Each number is 200 + 30 x the weight over its row's rms, rounded and kept within 0 to 999. Layers, rows and columns count from 0. The size before them is the row's rms in percent of the matrix's.

# layer 19 MLP up, 640x192, rms 0.111, rows 310-328, columns 0-191
003,180,213,240,192,182,197,208,196,203,194,161,208,154,223,223,201,197,224,207,179,214,222,200,142,251,219,200,213,223,164,233,197,199,193,163,228,205,169,164,221,223,159,259,208,250,170,243,213,231,179,223,198,228,209,207,210,294,197,229,168,211,234,195,185,269,168,142,164,179,123,163,161,231,175,197,221,185,205,173,190,177,192,168,151,265,226,252,212,158,207,143,242,187,170,153,182,182,179,190,127,195,242,199,245,198,186,215,205,172,224,145,226,197,237,165,219,191,198,199,154,211,191,208,194,195,231,225,168,156,220,171,211,242,239,166,174,218,203,198,196,185,261,245,203,196,206,193,219,159,188,198,205,249,222,236,188,186,144,231,209,168,245,233,194,231,153,161,204,229,222,142,201,179,199,169,194,159,232,192,178,185,229,195,180,191,266,158,152,197,190,198,197
002,214,211,212,182,169,184,262,201,201,250,195,178,203,171,140,147,200,211,200,246,205,169,159,252,194,192,156,241,214,181,188,209,194,159,237,217,139,273,213,162,212,189,233,178,230,226,165,230,243,174,192,199,228,196,222,231,209,160,158,221,210,190,238,188,208,191,189,204,204,190,151,177,231,217,208,238,176,184,162,180,193,247,190,215,243,208,170,221,233,168,216,184,193,206,211,158,215,195,152,206,205,236,185,233,177,201,214,209,167,230,227,191,204,195,163,249,192,164,212,243,189,188,175,187,192,264,216,175,250,231,243,210,160,217,201,204,176,218,162,271,249,156,201,213,171,243,193,213,180,237,190,153,246,217,135,228,197,198,195,169,250,224,209,191,219,228,163,175,190,287,176,215,179,160,188,198,253,242,189,263,206,190,160,255,161,272,181,163,187,200,211,190
095,188,196,204,162,200,171,235,213,178,223,213,194,268,202,209,192,221,249,216,253,235,182,179,158,186,219,189,162,166,320,246,179,206,193,169,208,250,171,183,201,200,175,212,216,166,227,252,205,142,224,202,166,177,137,208,233,222,202,199,239,211,166,185,196,219,220,219,185,172,209,169,193,248,206,234,170,221,215,182,223,233,234,196,171,212,258,180,192,170,253,157,217,190,220,195,202,246,274,274,228,171,229,165,246,198,234,173,213,224,186,211,199,179,148,224,192,224,222,180,171,265,200,210,189,208,225,181,190,209,221,171,238,157,173,209,187,220,173,174,207,177,198,286,212,226,154,170,222,172,205,228,185,141,165,124,232,195,169,215,208,202,143,251,200,237,185,220,227,201,178,207,189,171,203,176,231,193,154,176,201,190,205,168,221,176,220,203,221,196,209,207,222
109,250,215,216,245,223,177,286,184,229,170,139,194,173,227,219,215,181,184,137,162,174,176,178,151,161,210,270,158,202,228,202,220,194,196,196,202,185,218,214,238,197,127,187,164,199,164,252,187,237,211,193,243,204,188,225,217,212,237,165,195,218,196,239,156,238,212,278,197,213,181,233,235,121,261,220,194,182,227,206,232,219,173,191,162,206,221,212,163,204,238,178,217,183,263,210,191,189,215,250,213,233,152,178,239,196,201,201,154,192,201,205,198,226,249,198,198,202,228,218,160,199,187,195,189,236,177,122,241,189,177,156,220,179,181,215,176,225,180,185,268,215,189,164,197,196,170,255,188,202,198,130,171,229,209,167,226,164,191,215,213,199,166,217,195,213,184,203,176,175,173,227,226,203,240,187,224,189,164,158,170,196,201,189,170,182,233,230,173,186,256,216,234
116,214,211,198,269,202,170,235,245,194,244,188,177,215,230,166,227,239,175,229,143,236,193,169,180,161,189,224,201,202,149,203,252,195,190,207,181,233,186,241,209,211,183,186,221,169,235,208,230,256,191,179,187,158,220,211,220,267,226,209,131,189,165,164,183,201,200,175,255,170,226,207,202,210,278,184,203,179,213,186,188,191,209,152,213,192,144,214,159,147,165,233,143,205,193,220,205,176,206,200,210,222,239,196,205,190,220,224,234,237,257,178,233,186,230,178,181,223,159,160,204,227,196,188,164,243,203,158,122,130,160,196,221,252,180,171,168,149,209,231,198,186,182,146,256,230,199,232,205,195,208,222,175,208,247,167,203,235,126,232,220,231,198,172,241,186,158,218,215,215,182,227,235,177,188,220,177,170,203,233,189,171,214,204,223,206,238,223,166,217,200,217,245
104,209,237,144,183,183,169,197,192,201,212,216,233,247,218,122,167,183,212,244,212,189,237,155,169,187,212,153,180,203,191,257,253,153,216,198,223,222,177,205,210,174,184,189,253,229,137,202,171,168,191,227,189,253,191,218,205,236,233,173,172,171,184,209,141,210,223,220,200,219,239,247,176,179,214,201,170,218,188,163,180,134,191,195,218,209,216,166,176,182,193,158,163,155,254,209,165,164,220,211,166,173,182,231,197,222,189,190,152,161,170,234,219,158,209,166,153,173,225,141,192,214,226,220,186,146,193,193,234,148,239,183,179,199,195,209,164,199,218,215,179,180,223,209,193,214,138,245,191,186,204,181,154,175,198,170,210,180,156,197,209,199,204,251,161,225,195,129,227,238,160,196,153,216,228,134,175,165,190,209,267,220,219,166,261,217,197,242,204,191,208,202,234
111,195,220,205,236,174,218,195,222,275,185,178,203,190,223,200,203,196,185,100,196,212,223,202,218,122,230,218,150,201,245,201,219,221,158,187,195,194,203,198,265,167,157,190,207,215,211,242,166,143,226,174,232,205,244,217,179,217,223,235,207,220,163,181,226,205,219,248,200,164,235,155,213,202,188,174,173,201,251,198,233,229,196,189,260,250,175,209,211,194,184,171,168,165,179,220,235,146,120,151,224,184,190,190,244,177,218,226,207,202,200,176,159,172,172,217,237,206,192,213,156,256,206,151,185,151,207,187,161,164,182,181,202,229,190,167,173,148,220,203,221,223,166,156,203,207,204,236,154,215,238,176,169,199,176,229,171,245,252,223,212,190,180,183,202,180,238,210,167,228,269,199,237,208,212,173,244,183,186,223,159,146,186,203,218,141,224,219,189,228,184,209,241
004,193,233,202,200,196,175,158,206,230,180,176,209,151,187,204,193,234,188,136,253,258,199,184,159,194,199,193,158,217,142,179,210,208,132,176,205,147,174,187,211,173,140,214,208,233,206,258,178,185,198,197,207,154,202,228,273,225,194,204,166,230,216,179,190,196,192,208,183,198,176,142,119,185,165,191,202,174,210,148,175,182,157,231,198,188,275,260,197,157,213,222,205,210,207,209,241,196,206,206,172,217,222,140,201,182,185,191,224,181,214,188,210,216,229,160,188,159,229,201,177,241,174,235,193,228,254,218,213,200,186,199,208,195,228,219,197,268,242,222,205,200,226,256,187,227,224,191,173,214,251,190,222,238,204,174,240,230,102,198,205,216,196,220,192,206,269,161,171,228,236,190,195,214,211,189,226,125,256,164,194,202,196,218,205,227,260,183,190,228,209,201,174
111,194,197,169,146,147,198,196,244,210,227,237,182,223,211,158,175,157,183,152,239,243,194,188,217,189,223,180,209,176,189,194,216,194,185,169,177,178,164,178,183,184,157,206,197,210,172,242,201,148,207,171,185,210,179,217,233,179,198,186,205,217,210,202,178,199,229,162,156,203,251,183,225,230,176,198,217,176,199,194,186,204,230,211,228,175,135,144,178,213,203,241,167,204,172,246,218,161,174,228,204,247,176,230,221,208,199,161,241,164,151,222,237,262,207,187,146,223,170,172,195,217,239,190,177,196,214,216,240,234,232,184,215,234,245,201,155,193,173,153,193,273,217,195,189,217,216,263,147,268,152,174,167,155,165,163,154,188,214,183,179,167,192,256,192,203,231,256,188,256,216,168,169,218,188,151,182,210,246,228,232,173,233,237,208,168,184,240,257,152,199,183,235
101,171,196,133,196,230,229,217,188,221,168,191,207,232,217,170,192,189,165,215,270,213,223,172,152,184,158,205,208,222,155,235,207,184,210,195,220,222,226,233,210,212,254,199,165,235,208,243,246,164,255,190,219,179,198,243,250,238,245,198,242,227,210,186,157,188,223,185,193,173,225,206,197,205,208,167,178,197,246,227,188,194,160,192,224,200,181,211,230,207,151,187,194,206,140,212,187,140,154,143,160,218,144,192,202,206,165,232,181,205,146,237,179,205,246,225,233,136,206,185,222,184,237,218,185,186,200,237,194,182,148,191,216,195,238,199,179,197,186,206,232,171,155,217,185,140,210,204,181,201,200,188,213,215,174,197,246,206,214,181,246,163,176,238,214,203,152,182,186,220,119,235,186,255,159,162,226,179,134,155,218,224,226,129,164,222,204,156,142,186,229,217,197
110,179,264,239,217,170,180,191,185,214,215,172,181,260,187,212,180,128,219,226,213,200,185,188,229,163,180,209,177,181,221,239,175,217,249,182,231,239,233,234,208,213,208,179,221,163,168,226,199,183,171,195,151,250,166,114,249,229,163,177,230,251,142,289,194,275,219,226,223,214,201,189,178,182,198,254,162,229,222,181,225,193,204,226,229,183,232,171,158,253,178,168,161,160,172,157,234,238,203,180,215,190,212,223,247,202,197,195,219,202,171,179,230,158,231,225,160,213,217,141,202,267,214,145,181,206,220,242,155,168,219,188,187,217,168,208,215,222,213,241,217,168,216,194,180,211,217,189,159,204,206,216,228,198,181,210,246,234,156,203,209,232,208,165,213,194,197,219,205,218,212,211,205,223,186,112,216,242,217,231,183,177,202,187,256,225,171,201,229,192,216,189,212
107,234,198,177,225,159,207,235,149,187,237,202,193,223,162,203,202,199,230,208,186,196,213,210,179,185,160,204,254,208,166,177,221,219,186,212,137,236,182,203,193,198,143,153,242,261,173,202,242,145,195,169,248,172,176,133,231,198,239,193,194,237,200,216,178,181,177,289,173,222,191,189,136,186,180,241,199,222,180,197,184,165,170,225,187,270,173,179,164,248,211,160,240,212,242,231,227,183,203,233,209,203,204,203,218,216,201,219,273,246,205,182,208,179,228,205,186,174,231,170,217,198,238,197,200,219,175,234,169,200,237,211,152,220,271,226,240,137,217,203,235,167,229,197,267,173,172,150,206,196,188,228,158,201,225,197,169,184,171,157,279,255,199,192,236,231,193,229,187,182,202,189,206,194,189,208,200,206,187,236,215,240,175,175,194,232,219,194,136,224,222,223,212
099,239,228,171,256,148,214,202,128,142,273,210,210,221,218,204,166,194,149,187,166,206,150,173,137,232,189,200,189,201,199,173,195,183,185,229,177,210,222,224,239,205,183,194,210,237,171,165,209,180,211,211,194,195,167,242,208,193,244,203,242,260,180,190,207,166,196,171,188,247,187,178,209,261,182,152,193,238,189,191,219,82,192,209,147,214,180,223,220,195,202,220,213,209,255,242,200,131,199,179,224,173,185,209,251,189,191,144,186,191,171,251,228,231,252,164,160,233,205,202,150,227,230,184,199,199,203,177,168,174,240,139,225,195,257,183,204,186,198,207,245,208,220,185,231,189,196,198,217,235,228,201,165,209,161,202,185,221,166,184,234,195,169,243,178,217,159,199,195,195,154,229,193,186,209,143,159,198,186,209,204,190,234,185,187,218,206,191,156,133,210,173,188
112,180,214,237,272,223,210,180,177,248,165,185,130,230,211,207,162,217,177,261,154,191,197,153,197,191,158,233,206,153,199,197,226,200,164,168,202,173,175,176,169,237,184,160,237,186,239,206,224,206,171,212,205,199,201,182,213,164,218,230,147,222,200,244,179,161,230,148,217,237,195,160,150,149,219,197,188,194,208,231,166,171,210,174,248,204,222,190,191,213,190,214,177,187,228,226,219,211,187,212,173,194,155,202,181,181,207,223,203,199,182,238,168,234,183,229,219,200,170,161,269,221,210,217,173,251,145,173,168,221,222,268,192,192,232,203,133,207,145,164,185,171,172,204,187,213,182,247,116,234,150,205,195,206,233,242,206,203,203,222,175,180,209,215,165,161,204,149,181,194,222,236,173,217,170,200,272,181,219,148,259,176,224,169,190,223,204,192,222,208,230,258,233
104,191,183,226,182,256,168,155,177,193,198,199,223,235,232,115,198,167,183,233,208,208,247,174,190,184,170,168,177,198,172,263,240,194,208,190,145,184,139,250,183,228,191,158,177,161,211,203,206,200,224,207,175,152,168,179,157,237,183,164,187,213,171,277,165,232,192,249,198,247,164,205,226,187,183,255,196,219,219,181,160,136,174,216,242,190,179,185,175,211,211,198,189,233,219,212,155,219,181,207,158,197,220,203,174,225,174,222,218,185,147,170,145,174,267,201,113,201,165,166,163,190,189,205,189,209,197,176,210,164,192,141,241,189,222,209,176,196,174,224,188,233,228,160,232,202,222,188,183,210,168,209,134,207,234,193,189,153,160,245,192,232,198,206,233,203,150,219,233,250,146,205,209,215,207,210,169,191,156,192,234,179,220,205,214,239,184,212,155,213,202,203,246
105,202,259,230,268,252,223,226,194,245,151,199,210,216,199,190,207,189,218,224,198,190,165,242,195,194,231,158,193,187,194,221,162,266,253,145,237,229,228,224,190,236,224,180,217,207,199,198,205,213,229,239,207,172,156,210,193,198,224,206,168,233,196,164,168,207,109,196,237,222,242,177,175,136,244,205,157,227,158,222,230,180,230,179,237,248,199,129,202,200,183,173,174,259,219,197,178,188,208,220,151,206,250,178,195,165,201,184,180,160,213,194,239,169,190,190,297,195,256,176,149,220,205,179,200,198,245,202,199,168,147,182,222,197,200,138,181,229,228,224,204,167,210,182,259,196,178,188,144,189,187,172,176,217,183,205,196,168,203,210,169,204,222,177,225,218,202,187,235,172,184,218,214,167,187,159,200,144,174,185,210,224,216,161,230,176,193,145,202,146,218,201,208
107,202,271,229,183,141,176,227,225,243,166,157,197,234,245,212,205,198,221,189,236,187,186,192,159,145,224,228,218,215,245,215,239,216,213,179,233,188,221,264,224,175,206,212,182,174,178,196,240,251,195,214,264,170,201,230,217,207,205,236,173,225,184,198,172,223,238,202,215,221,199,171,165,243,215,231,162,202,198,277,215,233,208,182,180,231,216,188,218,183,136,146,123,220,186,189,165,152,179,193,169,213,222,212,218,218,254,184,150,207,137,241,210,177,174,194,203,167,245,209,163,252,223,196,201,142,183,233,185,198,180,190,217,143,193,182,243,196,210,151,203,178,192,188,245,162,184,164,177,191,221,203,126,189,171,209,259,243,199,264,231,203,194,181,210,143,188,217,207,165,196,217,189,207,191,148,178,200,169,204,168,167,174,176,196,141,201,195,200,230,212,175,202
102,186,192,221,217,246,195,190,169,215,192,202,118,183,237,198,244,203,219,197,190,164,252,215,149,220,206,174,195,195,181,179,233,167,175,189,247,209,247,245,187,253,134,220,275,225,196,218,246,187,185,184,178,249,161,219,148,258,211,173,208,201,191,225,174,201,188,216,203,194,166,176,250,145,246,189,148,237,196,234,264,174,179,209,259,221,160,228,192,214,172,225,198,206,220,210,208,165,188,148,224,196,193,210,222,157,207,210,196,227,250,229,216,238,186,191,208,207,198,185,177,195,195,227,169,171,177,186,234,137,181,219,215,185,231,158,207,217,102,217,214,171,189,196,198,224,270,202,119,259,203,196,161,178,158,176,195,259,207,173,186,239,212,214,216,180,212,188,199,199,235,213,157,217,206,157,213,229,206,191,244,161,187,212,171,199,193,166,178,162,213,213,174
098,220,212,176,198,164,184,235,180,183,246,179,165,280,224,174,132,166,225,203,200,169,192,192,148,200,165,190,186,182,164,182,218,204,197,202,158,189,203,185,171,168,178,145,194,212,214,224,227,160,210,179,183,201,197,179,185,221,219,239,200,208,193,227,250,182,159,203,193,195,226,145,208,182,223,161,226,171,169,161,272,132,135,228,118,179,158,158,194,195,153,228,220,212,233,240,234,188,195,189,179,203,163,196,255,201,237,211,280,239,264,194,232,158,244,181,228,224,167,202,186,213,202,190,176,259,177,193,182,204,238,186,225,207,191,157,227,175,165,203,229,205,188,183,215,237,201,229,232,250,181,242,132,172,223,226,212,220,166,218,161,211,187,197,216,195,232,161,206,180,144,236,211,185,197,197,250,194,218,227,180,184,221,203,210,201,182,252,178,146,226,218,232
# layer 19 MLP down (transposed), 640x192, rms 0.0894, rows 310-327, columns 0-191
003,216,204,234,178,193,211,239,144,211,166,189,187,223,194,197,141,219,253,256,248,196,200,237,209,212,209,193,221,232,211,203,195,152,225,189,204,250,226,212,160,180,216,236,181,176,153,201,193,168,166,222,185,222,179,206,174,166,206,124,157,181,236,223,204,148,167,211,216,190,219,215,189,233,167,220,180,214,181,192,167,255,206,235,217,161,286,234,179,227,259,182,225,174,203,168,232,213,231,203,211,239,179,170,214,215,180,215,142,247,187,181,216,207,190,288,213,216,200,205,202,211,105,229,113,214,186,235,195,200,178,178,204,159,242,185,181,131,209,199,162,192,186,183,192,188,191,191,243,158,203,183,164,225,171,150,163,178,263,235,185,163,152,242,215,221,170,172,220,160,212,201,224,260,178,206,192,220,203,218,222,199,209,221,205,203,218,230,225,191,207,172,200
003,230,187,224,230,230,227,180,196,200,187,231,236,246,181,213,226,173,159,224,186,205,231,231,150,194,178,211,157,203,197,183,171,202,210,195,197,213,214,167,212,197,208,191,232,211,189,235,199,226,215,160,225,178,215,189,193,230,174,165,260,199,234,199,182,149,172,205,228,155,181,225,225,214,132,179,166,247,218,192,216,194,225,206,206,194,187,153,140,155,242,131,179,208,214,159,187,153,184,200,224,170,170,221,228,157,202,176,202,236,144,201,170,181,189,231,157,240,192,226,172,180,193,220,194,206,165,202,180,144,225,199,187,236,152,159,129,164,241,168,237,168,234,165,241,145,198,155,194,202,191,175,235,186,163,163,179,228,223,196,213,211,159,218,136,203,180,182,192,222,195,200,241,242,113,191,158,138,202,165,243,255,170,224,217,215,198,175,183,121,207,172,179
095,189,239,204,184,203,183,193,156,184,167,170,225,200,158,231,155,130,154,196,174,185,198,178,249,214,177,207,221,224,219,204,178,189,183,236,191,176,207,241,206,194,183,208,131,236,265,246,218,225,191,194,211,177,235,145,155,171,191,195,221,218,215,204,237,186,232,170,201,218,217,242,219,181,252,172,224,181,204,225,174,215,171,176,174,190,191,150,182,193,190,158,190,186,156,222,221,174,132,143,222,161,172,195,261,187,212,169,223,201,168,186,187,212,235,221,242,196,229,204,167,134,204,156,195,215,143,236,214,252,246,206,135,273,187,183,161,214,232,245,153,184,220,189,248,217,211,225,221,180,155,210,180,229,199,195,156,186,203,273,183,154,216,142,177,221,198,202,214,273,205,153,197,205,194,228,252,189,194,194,198,141,220,186,181,202,205,212,208,216,173,188,174
105,191,243,215,217,230,191,203,247,194,171,166,214,168,184,251,179,168,195,192,220,208,187,197,208,279,247,195,228,210,165,191,200,175,189,157,202,204,193,251,232,191,158,206,222,228,198,216,208,267,218,186,185,208,219,215,209,181,175,215,175,203,219,217,209,187,173,193,153,246,251,199,227,163,177,244,201,229,190,163,157,200,215,190,181,249,137,200,233,206,181,225,182,234,151,179,166,167,192,214,223,210,204,215,170,242,196,218,210,194,211,194,227,234,197,204,222,177,171,269,164,215,132,180,292,153,176,159,200,226,143,203,179,209,242,195,140,197,211,218,195,233,220,231,212,199,105,194,194,194,122,229,229,170,164,178,239,224,217,123,176,220,197,136,154,205,185,208,179,216,232,208,188,227,195,267,161,186,180,153,159,204,173,216,183,169,186,206,237,187,203,213,202
117,181,149,199,189,154,190,217,212,135,200,229,203,210,140,217,220,192,239,229,199,163,172,218,204,256,159,200,236,214,158,213,173,223,261,137,205,208,170,179,208,193,191,172,186,177,170,126,234,151,215,184,212,160,136,179,189,194,192,164,226,222,196,178,153,189,190,162,207,236,230,264,208,217,166,165,215,171,161,228,221,201,190,229,192,218,204,238,233,218,186,229,197,149,213,176,181,229,212,149,198,167,176,183,186,193,182,194,201,232,147,225,234,140,167,171,163,200,205,208,216,224,157,180,98,196,189,239,233,193,194,221,169,134,195,231,205,171,145,236,198,196,204,235,210,249,178,164,152,208,201,260,184,192,174,130,190,183,214,184,219,213,230,204,190,205,222,210,211,229,207,215,152,194,222,165,218,162,188,202,193,187,245,201,246,217,175,221,196,158,229,228,147
100,195,175,210,158,237,208,235,168,169,185,178,204,221,188,210,275,157,160,225,142,209,249,209,203,181,194,176,185,171,210,212,200,197,169,215,141,217,265,225,185,191,214,162,224,213,240,255,197,214,195,167,270,194,159,160,197,262,181,194,200,249,167,188,202,196,214,188,194,186,168,149,137,184,203,179,219,199,207,231,205,251,195,181,219,175,172,197,239,227,240,235,257,202,207,237,190,195,175,209,220,182,233,229,166,190,235,168,148,184,223,177,194,183,214,209,169,193,240,218,206,176,211,218,115,233,225,150,244,214,189,180,158,254,248,241,124,204,191,251,204,190,204,202,182,159,208,216,205,197,224,206,188,222,219,193,222,140,208,165,174,200,218,230,240,200,180,208,195,170,213,198,231,128,192,149,266,182,204,234,253,198,170,167,218,189,216,194,184,182,177,204,139
116,219,186,199,208,191,237,225,216,173,208,146,224,156,181,205,191,193,175,253,201,197,163,166,212,237,106,151,227,238,110,172,197,223,193,192,184,196,205,227,144,206,206,167,162,221,222,162,200,250,147,172,227,183,166,144,212,170,251,184,273,202,182,229,186,197,166,221,188,219,188,163,249,200,227,177,248,239,172,243,169,185,179,211,173,156,182,184,216,193,231,193,221,201,241,183,200,259,253,205,212,160,212,225,161,231,195,134,218,206,211,202,278,195,200,223,169,227,221,199,215,221,170,177,161,225,199,196,191,225,214,209,209,150,201,219,190,185,194,241,169,212,207,224,223,236,207,152,198,199,206,198,190,183,190,155,199,197,148,169,244,247,264,203,186,194,208,186,185,175,229,218,172,216,145,165,200,239,208,149,235,212,229,216,213,252,237,188,133,195,217,208,194
004,200,172,206,183,205,207,265,171,190,171,196,181,232,192,212,160,201,191,290,228,207,233,246,187,230,208,193,197,188,263,182,174,165,212,227,162,224,206,196,233,191,209,190,181,139,124,218,239,171,179,209,183,246,182,203,197,170,211,146,240,182,193,223,189,196,131,197,193,193,240,190,202,221,219,263,205,158,196,220,157,217,224,222,220,204,240,256,214,203,237,159,185,176,201,227,163,200,182,173,257,228,186,226,209,235,188,227,167,200,129,239,158,232,173,176,230,211,156,243,184,209,178,167,138,205,162,218,195,196,213,244,184,196,203,189,168,148,208,224,199,191,240,163,206,188,205,177,181,178,158,241,225,172,146,172,165,163,225,179,184,166,227,224,218,175,167,164,211,131,191,191,228,237,214,177,150,196,190,181,211,175,193,250,184,127,229,202,268,171,195,208,193
111,265,211,236,274,166,213,221,243,197,164,246,277,218,172,194,182,259,213,159,208,190,237,211,213,168,242,195,202,172,228,208,209,208,198,172,206,220,174,195,186,238,279,215,225,172,189,210,200,237,165,148,200,219,159,219,170,202,171,195,212,149,239,166,216,194,207,138,188,159,200,180,173,209,237,210,221,221,165,255,171,212,254,209,142,172,260,158,251,198,222,187,199,168,223,188,231,217,216,151,203,166,210,189,185,191,262,146,201,222,157,203,201,207,169,194,217,233,222,215,236,153,213,208,180,196,166,197,176,212,186,182,195,211,233,204,154,231,199,187,222,214,217,235,157,176,187,189,222,189,239,199,239,183,196,203,176,187,243,208,133,258,208,166,153,147,252,170,253,211,222,194,203,200,214,194,210,168,258,178,221,197,194,156,192,202,156,164,251,178,190,209,172
103,197,227,200,206,176,190,214,176,183,186,242,149,210,191,183,274,236,186,198,117,211,221,177,182,189,232,218,154,139,228,150,190,200,213,200,159,223,147,217,222,156,191,234,217,175,251,242,228,235,202,190,159,211,169,193,237,154,193,233,189,199,239,209,231,217,161,223,204,186,229,224,177,175,201,226,187,203,216,217,143,195,202,211,202,194,206,181,162,144,220,193,115,225,223,193,165,268,212,217,177,206,245,160,230,184,214,223,240,212,209,186,196,199,179,167,216,201,178,227,182,244,233,193,275,191,188,188,188,233,251,256,218,196,192,216,162,218,179,145,233,207,251,224,247,277,232,208,208,263,164,234,212,172,193,223,214,171,198,235,213,233,213,205,161,217,220,189,164,153,232,238,191,225,207,218,173,193,213,189,188,160,128,234,192,167,172,220,209,221,225,229,235
105,233,217,237,253,210,206,157,193,196,201,197,173,240,240,226,217,167,173,234,226,164,175,189,194,217,241,223,198,204,140,132,221,180,91,227,171,204,234,185,211,163,152,194,192,229,158,188,188,226,227,210,172,152,205,190,223,205,214,183,173,170,224,211,180,196,219,171,155,209,180,216,212,181,199,225,225,188,200,284,202,195,210,164,222,187,239,234,185,149,193,200,237,178,209,247,218,216,151,194,208,231,137,167,210,162,213,234,174,238,238,180,217,198,206,192,260,214,178,217,185,132,213,197,153,142,188,230,207,210,190,213,211,194,181,203,198,162,196,195,206,221,122,213,183,228,191,226,215,195,159,205,254,173,190,240,227,206,249,224,227,179,170,201,162,235,181,198,165,170,191,167,211,213,180,206,203,237,204,158,220,245,181,244,155,201,228,192,217,232,122,280,201
113,157,150,230,200,196,249,185,203,214,208,213,256,181,246,166,211,183,193,208,222,210,162,218,178,200,139,160,157,188,155,190,189,228,193,171,252,197,215,163,174,185,213,190,173,216,230,196,177,203,141,237,115,196,198,197,169,175,179,107,168,131,233,188,212,130,247,158,244,176,182,250,173,242,205,199,166,185,201,200,184,238,198,220,183,166,213,223,221,174,191,245,221,185,210,221,190,206,194,155,201,185,197,175,215,193,172,185,210,157,211,194,212,269,194,244,247,237,211,179,255,187,214,182,211,207,138,228,217,217,242,181,214,158,203,248,206,229,188,212,178,230,223,213,158,227,236,175,179,181,220,182,241,207,249,149,165,169,177,180,178,214,192,212,144,219,261,168,240,184,221,185,178,196,199,172,239,155,187,197,195,212,225,232,180,189,148,213,185,211,208,136,204
099,211,160,173,212,219,212,198,238,175,220,215,251,216,175,212,175,194,192,181,163,226,187,137,210,237,137,175,195,154,142,218,233,177,219,190,248,236,193,208,217,152,221,178,206,193,190,160,207,205,172,247,185,230,207,161,152,135,182,175,243,168,185,175,196,188,202,131,178,242,179,143,227,217,104,138,212,202,188,220,195,201,175,186,215,181,181,203,218,207,237,168,224,212,241,178,160,219,184,259,206,141,201,200,202,186,160,228,206,228,190,244,201,237,225,149,201,171,223,188,176,199,223,228,155,200,181,205,222,251,252,182,221,176,216,177,185,167,250,215,250,213,234,246,220,208,193,244,215,229,185,213,177,185,181,208,182,192,139,202,189,216,209,244,215,200,253,204,235,252,236,243,186,161,207,196,171,226,228,218,239,284,220,206,166,200,191,149,200,204,216,199,169
111,261,202,242,162,147,219,227,168,247,219,211,202,148,185,244,190,127,208,157,268,179,173,201,255,213,237,177,183,202,144,160,181,236,196,194,257,227,211,230,201,209,182,217,215,182,177,193,159,182,188,213,155,202,216,232,209,216,155,166,251,208,193,145,170,211,144,228,176,201,220,149,206,180,176,208,210,165,208,174,172,206,171,172,186,170,222,170,227,221,190,210,217,201,216,210,125,159,154,219,167,232,160,149,193,168,157,241,232,191,253,194,216,150,190,141,201,206,184,207,190,213,209,220,171,238,220,265,216,257,179,193,193,187,238,168,198,205,200,216,219,248,222,207,157,154,214,178,169,158,234,219,178,199,205,180,202,231,168,215,143,190,175,148,182,221,210,173,223,174,220,204,215,223,194,198,159,262,249,210,206,203,195,238,144,194,195,220,237,242,204,196,193
088,181,235,189,189,222,154,203,263,174,141,225,197,239,173,227,266,195,195,203,216,206,188,206,211,193,210,178,173,179,186,165,227,195,228,211,163,173,248,187,195,238,220,187,174,221,203,206,234,189,176,226,203,210,224,202,179,190,220,204,159,202,212,209,206,213,173,219,264,210,165,206,199,182,212,163,194,190,193,188,195,284,210,181,149,226,257,198,182,249,201,205,179,185,163,184,214,186,210,209,232,205,172,218,250,228,207,258,222,198,180,205,201,235,180,224,186,212,233,206,284,219,158,183,39,161,246,201,253,201,208,186,235,207,185,191,213,191,202,216,208,194,261,227,201,200,161,208,207,186,262,227,230,206,228,171,158,193,252,213,169,165,157,134,186,181,175,159,233,182,235,161,195,181,200,158,207,199,181,212,222,255,145,217,227,185,180,169,186,210,197,175,173
098,201,154,175,219,190,228,182,193,186,191,219,179,187,217,180,189,189,195,193,189,211,205,216,182,228,211,195,267,208,161,138,202,152,146,221,196,147,162,240,125,188,189,251,191,234,217,207,192,128,161,206,195,219,190,213,200,160,230,213,193,176,267,220,185,203,212,235,187,230,176,200,198,270,203,208,180,196,194,194,180,191,161,165,210,222,219,206,209,178,229,267,208,227,196,146,191,194,170,259,206,161,172,206,186,213,203,231,181,222,130,198,179,230,191,229,165,222,187,126,175,163,267,198,263,182,198,198,206,210,208,258,243,216,177,275,207,193,204,213,199,218,187,205,216,219,186,204,197,190,176,217,173,192,165,202,195,217,203,179,221,236,164,212,188,159,131,151,201,229,138,198,180,114,197,224,219,212,240,194,243,157,175,268,154,201,219,205,256,212,217,190,220
115,257,207,200,214,190,202,235,232,158,174,218,217,176,120,235,179,196,194,222,180,230,211,155,226,205,226,187,204,233,146,191,159,189,241,194,182,175,176,210,222,218,221,189,136,206,238,205,192,167,213,132,156,244,171,196,206,201,207,185,267,146,211,180,152,218,246,205,241,246,154,195,202,207,200,204,255,224,187,170,99,188,193,225,233,191,144,208,207,188,210,182,223,159,207,177,217,206,209,181,191,225,219,220,185,205,187,186,238,238,232,214,200,234,200,166,186,208,200,208,202,161,167,180,238,214,193,144,198,195,253,230,201,193,173,206,139,214,245,184,129,168,234,209,212,279,226,108,205,211,196,203,227,196,246,267,157,145,199,222,155,231,241,208,187,215,194,169,196,170,184,225,192,205,192,155,189,239,214,169,197,166,211,204,193,212,195,214,212,198,182,241,193
091,197,224,224,293,184,176,158,153,214,182,221,222,228,177,177,179,207,216,203,213,208,164,221,239,207,208,254,218,166,264,175,134,231,172,198,214,186,173,200,206,181,201,213,156,242,154,144,206,182,230,223,184,209,183,157,187,185,181,218,170,192,171,180,211,159,189,206,198,205,211,234,220,234,185,229,210,216,216,162,188,187,211,197,200,203,203,175,196,188,210,144,174,205,259,179,201,194,181,219,156,112,165,173,217,132,184,196,210,186,174,175,225,190,180,197,176,187,216,229,174,216,138,186,63,218,171,220,245,211,235,136,231,203,224,181,192,198,182,162,219,179,179,207,229,187,188,236,234,178,229,223,221,129,199,241,187,188,210,162,234,151,219,243,270,259,196,186,209,179,170,194,177,186,215,208,212,195,205,270,212,181,187,233,204,210,189,172,182,188,184,195,209